Weights of a small GPT-style language model, trained from scratch on English Wikipedia: biases, 147M tokens.
Each number is 500 + 50 x the weight over its row's rms, rounded and kept within 0 to 999. Layers, rows and columns count from 0. Numbers have three digits each. The size before them is the row's rms in percent of the matrix's.

# layer 4 MLP down (transposed), 768x192, rms 0.109, rows 480-529, columns 0-63
097:472378502529544456463451513468488483553527449516547542575369488524512450500432485464516369540588507469530581543549493525458514461479419445517441515518426599548493518400453474593539492467524489
097:441552434475513585486562487512445367526520444495486530580386508525547413519610530485491542522550485500418486466563595463532461457483400481546573495436488516563481539500538533514437527616488511
119:571484479525572483565449401450515513487444444457523429562533577545519525457407394491467464576410410436498510557541510491543508576437578396552520509456524553523504454400411475501469417614459465
100:533514420458612516529477570542474520504539513518480553631452506486497581562523497549461529432457423490499593604537468461452434576540443549528607529467572547520473456561559526541530501512519536
092:564429607438517474522512635459524555575495466533419445481551559549522437426500535484567446489498580408498525489468513555499544510493525503524594485444509509456436481427438494422554478519474481
100:414478458388507477438612517565480494478463578535509480503563559509416493498542502492456443581434542510516485488460519518509546428556429463497505569556436448467474487604507465464523541531557437
098:469512476469497529547567623467516439454553445488487535527535554558505612523401457487488544570519525515393502494484438474431562514543498471561493458521466527476461505472482510464512563515632564
107:578578468521531404539486502422479435452516502504475542530493522519502459502400472420593516589577467529507423450445483509512508535496467575525424508503571535521556495493563517524430508456388326
093:505530527488458575556428608532494487514447481456410469549480521472434411494527514465427458558545472468579480447557470465482484545491372467505420448488392617465459437504459559464446564426494525
118:550541469597470444427500452546441540424514490443474544522490521464599479425431594532475512410583531541495521489457451498463552516518433499475518530552533518529508452582507474497524447538466470
089:427485502512512487514445468511491520452549492490514519551469593398569497471563501478460490448535536455539530532433510451477375539455424486593500551451507480449547517445535478414450504492526562
100:448531461480520455538484528558488512438477451534429555519479511446435434537487495510473416470448473483598453453468533520568448497446527416543514513489442494495540515535477506495568514466465461
112:558411494485527576477493510432473455508488577439432513448529406583506514417472542524569564542456464514524550440443440419419515532461429508404581547557410520407508480512489448428515505499487564
108:492501522552482487470456398494522451455494473538481352576460442532501543521508525489485519471569518562496555496446554580437589501498428506556493573468517462386427454535482531579484423545497481
117:522526447445583500522586508433471470508486429494536563564506531563497514454475455551521552463493495491547527605536543536454590517450436540517441493527519578522438443505415402565463563538394378
116:560538467519491493530481613418530472471403560421514481486460481529521570457514467522517482540518564558569472407498507502451453465493493447491563476505418501450432517456521569446507484512503388
119:477496492520569466472466469569474484424467493465564517376467496560472475450440552496453448466479588460572560398510425502483532466472574475481538500478495467386548444523462550458456545507539387
085:500493533493513609547485532469547491527473486531522522506501467477545501471427551487592538402421551555424451463515541559479484409547553455558610522493541523649493531385480527533521571522573541
078:571560500497558568457491527440521488467517527456449422507436564520610546538528514570493602525470581549436376475452436631545481478491505550497461515527553558488533477480517574540528573499515414
077:435430553480434471407427510596441547507599469601460447500460554474495548479462475470449489499520427525496537462468438420511446496492460474534572562608560400500505524486443481543494347529576439
092:481380561530477508496425537659502509453588507528419557456446472527507596492419547527491443477498514512451377515493586456523485476498460571582553531510439461485499434540419464579419570504418351
104:477564399577516505481528556447416450416420488522511501515554598443540447478483511466498530493542528481456617516536469536538573532464428482503441493467496444535585482501513576468439399480471408
100:603472502411548468614431522499447472472492434483534452508546559538490459538657497480589532534471549488537520512540577504461573522471561532446484485527469458471472455414505511477524484613445419
104:624528605551519526456471449522558519448507604492500495513469468487444441372528482576439532546470510575491436466527459488538582453449443518531520503450495536553468494524489625469485459533428563
088:535555471507490497535501546509568527505512427529490406490426449570469511490462525509473462518502489505427422495438521545582505555518526527558514388580499516550456429529459414492527567448545511
104:461534521420496509571539459515518541533502435465364465507401505435579504482498536569385451558497445447457616460479481485473533463515443527503470401574464439510450437528479459546550551550510571
098:539530546434449452530574592508500472483559535490590458549421427541537530502552593489453517461468541473611521577525533420495522467516542536563545459458497514482540526454482502464510516495478530
104:492521511528435551467556613511445526487527504386556438493381474534535474473462442522402468479462490473530509602387538541518432535425533540475584512587461490532502475476476511501524459475518477
098:580476449443485522494421379526417512553481604527445528424472556545460494442571423516465513483488521485546532540422502496490499544576523480510455471541412546512460537500533521502574519349479448
094:494476546492478431508487487527536471475436467461521477531483576462524570547496555547459563576549541456526389399570444424513489463472557494512461540503516491498508420560480550458436586493576565
119:518530508460545462506476569558502463541516486479462600504480467512565552491493501488523535484446473547432445523440517444594441571466381498561438481540528476499525453426515503509515549522487533
101:439528459522510403476435490586454541496456459483527531472447487527462506510582528512475375535574540525469509591376501567456476445536474555487548535498517491485496565456475461480551536448528543
101:404381496489449521441530538578424454481502497517456414494468506362508456462412515435509482532494530485585556547507520517539536397420452521395575401474453477469518498544510474531520455579416461
078:470499451465488406420485529634518432462479553516473446523478642509457509564476487459457429524468498585531563513516486499500603449532502509598469499506474563526574520546564501412494485524477517
091:465453467612511507462491569424483473478482527540449490490486427432511506499480482487499542504532584485469581477500444485505518517440533466506506484574392512464473478487528489510486518562503466
113:467540505492545529445482432482508629390622539470515517490482551544514529524463531472501471473450515499519576492527529519443542573528458457535373482409559464561522534536542532526492549420488415
103:437557524463480475543482650438489483518446517547452515473503410446452532515482532557540533519566525459516472496487563432452438559572490560499604458504476477470525521490421443455526533511469451
099:468485486476546526496484439446485622683513499590580545445468581476452421570552524513463543504589584475524508449495479527538448425460485570485393511537505518498482552490472496531473464472477465
125:525505517457504454484458471460398534443447521477415465589544532533468562454488412528504494437469498523402559492461490600407488509493449376461490579487514498489432537547500475459524417498528432
093:523489418534486489511542515482423412521419441511457411518376497480505447520428498467507383543639509546492523530532539471511455552519455516506475431377459498472507378491452413466492424474500475
102:444500525566434493454432496447530503544422517490589430508453465419548422543532400451439498450541488458505426525450436445459456488487511553412553508573522486464562428506398423587438454500485554
111:480588579383423430497471495594494531608512482571452615523419445584456447515417490503505523381451477449504496548508486455594510360511490540503507601526488552507498509563477435443468550520453560
124:480365422511411601580514578501477471531605486582536521537456538555453533529454505502514453504527408484493603539556501486507448576486440429455521407511486500439510471600489479515562502466597560
103:571622466584584497363521399547586551507356454546489454527526567449497418497518568528454450586541489451494562419517501531533515491538513509418484524556526476502500521470531590474540471465480500
107:579463540440422463471481485470499500463510502468480531487498547468569501532547564500587578482440487439422574479464552568587416509558478463511454529475547509567419650495563466453475488468456415
115:514539619406478430497497535533531447617487471497459535519555550540496408527474494507485482512518465594517522384533548483528507485516494392516552503564483567542515436553387461497501524456532448
101:515512531458566490503563509380480501434453508525463459524518503513577504437436476476424390489530531491529451449521481523493402487485602463439511588517505524506605557439514507581518423372484525
084:455457494482538486500549443480450491439509422547542475510505518511453453490554471475396525543487589507486483543545502500531460424447435621554508501509503527525424537528459515506492548540483459
105:504542613478486456542486506427437607533558512413575527514449514369490470531503502564463452456508560498495450519591407500513523520536538551459521571484457494599479520502580516489424538482445521
112:539472463460543457513406532512497531661371574485492574496472447534617548456505458451388535536484496529540488485474487499472447468486465444497570509567514558514552558471595523420482489477551484
# layer 4 MLP up, 768x192, rms 0.142, rows 481-530, columns 0-63
096:514466405499635406376493486411416581435514518521519435492474568583525437518568500410470477535464469500509438510479487468456474519551538467510522516470545517482479514514544465533452517458522545
107:498527486548525425453541644567502501521425455518604471469456504601470505598411443505470516422477572472484578492515523475482550519481445352545478411552550519473453508465534454561483520412463459
091:505496590507472489472474505498535484458473544508468503573531610492599481444578539501570453556533588444437504431523438594575491444536524491477440541496495522485548538374444520497451546604458353
097:416409525491483562438544527470556429497460461575512568430437541573530543566455478549557498606487366516468410529455472474539480547516473551439476419586514473488381516464534442458474458463546578
102:487515473491494501516513527456497494511451499459399512475587473497472389435456578437498465501512407505510483545561495475473565590592512537419481432551585527546561531437477487453521454365586483
098:446509409548503454548515516577502441540461482534503418563458515557533513485540525535528466550499532555496466543521385567392576530469490527574490505475431453474544508601540446541482454469514502
110:508445562537533481532427477582476468497485424572484488479614495451458474516513535550491451577475598435432461530457437510566532459498544508449507640441437517543520503480511523447567487542405504
106:555404581527477641487509553553520489442430609464509519525450547502460487505453465489439493530577603487552417412426506492434531516555496473525510427451492526466502535485477466496490557468476538
110:537516486592504491465523538593494509491494512543532448514566395430474536501555412502505486528539556532532513452613436500580478535561402457546462516443620544441485484493450432525528567480457467
106:450587431562528440491518489591547484527441429507605493407498498453442489556479549524623496570542539432508514456490556566532452527518451413517431520497543502512514458531471537539380452441433578
112:517502453471502563447546536613520492436459413499491460454528539499425416521528495536586565556553560554473509555453478549431490482583485577491589372550508497477471590487428479447554456555473520
106:448454478426480428416464474476538506499466493483538544472492457488491546473504469460486518566637477498542519584485519423474530637529465506565460539429469535459502514409506467448510520371423464
109:500379414407573440521473481461494458581514455468551487499480566584491524581462449615444593463477517609482500455505512615434510525484513468555527488546544586542517491544458496492480529422508575
095:552557557520437544457402480568503435521416555518511491548454525358447488495555482457498422507576466526534519471444422497545500499580504475457572565453506536527559447464479575477513499443427517
104:432512505483588541462523580550566567538397469496499471513448430542519438439408496459514518523568492512569606495525524423517459545511439449438478460468500456462450594495416506555443590431436537
103:451475484560518475477486511435493487532410461501563484497456496512496488563408496513564411494493477532510447572436485508492468480556566404533471531544490559407463571576528386458495449413471504
099:574490530512525453535579463448500499471480514396556471398471543511449402580459506520531506509563494530502448522454413483521537520570605464546495479514489505503495460542504474497592598426488573
100:518463531527576461496396550568537522490482569437490531511557471545483503478476549454494493502461489603520537443566576480496537589485487480476442479536577512462604406566540548415461485466541497
102:438583479561518501552513539493543594483420485368581490441529392488500543533479554480542454547488471478479477487462494500436494554547496574452444553551538476469451506501487545492568431448489485
096:469500512536504486580495475526513430483508450481444499454355519553475568440530534481508591546499457571411489481454595507545511534466489509437455457529526493485495508512463603535462495460512460
103:565442542561518470491457523445553546658531484529525489513500490515469527517624527481555477496510445457510451510484472489477415448543529553405488429544536394529556463504481493473472458459557487
110:445546439480484473538563466529541567443489450518508480472426377509408523550476554468486543532460527539355421560411515542507503523468517475518574489423448510593484544478424492548473428511523575
104:430472561455557434569446514620517492421446567524546536494562504484492504588542556404450497447553517428476480543463408565548512521554491498529456484456582581508462514510426497479554601494478559
096:556427475527457431514503524571504490576552502511467457561507488389467548490470570502527557504536421537459520584475471570546428543513522455451455497446378566446608476537431511465429545525528537
097:512448607506497450444410448456443536432485501430438472416480541524459489561529464460490506486468553524487522526435463582515545467486454463539495549492421498455516453474479474475462470473478482
089:491408572489416473611497525410504485585493539482478531554485579489469501485455536517500494577471391549525492497501508444444500503452514488550493490444474418505524513467486482498450482504425522
098:572418429495429577515516475589477426451548546501467482555546519439468431470464499603555581483487494567478538539572498545513566503518564442482485423472520557515395549582526610521462491491580489
099:577535517562464370489574589527614500561578483439537388539481481454513509581490458535575514517459492535494487490480575580495601500535507550486475568501472470512520516542513470542322506499536575
098:563530510552465528424540458526528558532516572495536499549532438497489449545533528495456409516381471516524489496465486630449489502544482509506510546474502534510515419417489482384526498519495492
103:553476517533465560505349535512561565470501578457497525393551447463519468572538473509479583493474511550483454422539509431518521488461516589582544563539602488623454591504537531511488474514517439
105:519445488525575416510589501494477561513497438530470496562552468452518416482562419471521436494524403503514506509455524553445465499571597536498455473531527569477466507560419556537504492398517570
101:573624530488600449527416520548502508495460473481404481534448501509539515438480466509475490448471566511480538491523458490578443537618591405367472417430578472502390543514434626461470530515526527
093:528478478541528461432502487470433462500477467531497413480394567549614620434486481464464398494429561647499578466545460391520495533534496489455498519513586526510494504465465480543567467495479524
104:520510510518513556497534541487558530600524435468478555499449437491486469480492493545590465509461490392564472582501450514464470488508539477491435494484591559561580510485473489461534506577553605
092:489454520480508554475557608531483496502396484580469510455509446509492559469471442581438512429560485480529438563548474471450482529411513519515478526456436558439511527431450489494557506529474543
091:586528451485526415483481517410433532412494489448506504511506560523476524471604408473584581554469334523561488561457518546559464489483485545485475419453490457561407446484472434533521482550498512
097:554508441520537411435540499534531477470507502454457498519467540550509510550549538388546467448468592481599490519589523500540469523472481426469494459453462499416541591550506471506452524476571526
104:444481517466496484497496560477512498522531419481438476493473438473439467573484504516447466509567436497563507417508444470440601497494549498422518525506553505412536558531529548454527448438528463
108:487513610516481524426585500483476554472484524487519472523577505437553471488490517524403507515393547471460539449490417542522512485510493477446548546527636515492447486451427467418364488527500411
109:450439485512582522429531444476544537504475559516495501547591483519536500497466576556482413521578480538530435444499408457560446507565486471433500483391515499514494460430513544521428470594476521
106:577489479572501555513537514507443499433503487502594487425512498411503455543541483426491472491413479633535444560404473599447543482578491458545570391409470488605511526537597532564406468514517447
113:551459568536509489327533485473561489458492451406422557448453530506455409548566514466533501514531467467450388575542517514526538549480492525479530500449438485510463471517532488489415569466505490
092:502426493461440450578456400426495449524540568418554483517449536513597567554368441465445542476512486609441377551518576462460528431482486551533499440482479510513483525463474477506425435540595509
100:520524465485516520426457464565529508516457521459572474478498526552492444569581455568540401453525538423609449447492483536482531508537519466507505524544469628473475428495504479549469540548574419
101:470499513443512459485549562421418426494585497436381517549444522495480575535519432488501435477553446476597441479550420468594533465551497550418476568393584547422522505538537537483495521473527435
113:412476542564545547497557572541580408515479499497420481454563509480538430431535550507459556566437539419505575556472624480485558382506513468453460539492520480522528514535542477527487452410463409
094:438483417498542429480428544531554597498425553513519568548488595469476469513485548550564444517459443537559492557509408496503439558498460523539510534572528520482480532517454462388478408587477499
101:453424488498532455395435485556483536374510456518491421472406587567605603592537465511398464403457482460465469459504430463584418574462546471446554514431537475511510508459472501459512526425541469
104:482474450468480540527445493526454413518469511487481532478515555606479434466396468512516532538539483519500434522531482491569404483533472530514467500494459424483402501518456425445522522447458394
101:536563422536469485559519527544531570481480578472636418489571472451467516530448513487467562508606536481564417525475564485531548510601466542488590449529485576479443543466523361444536511581486536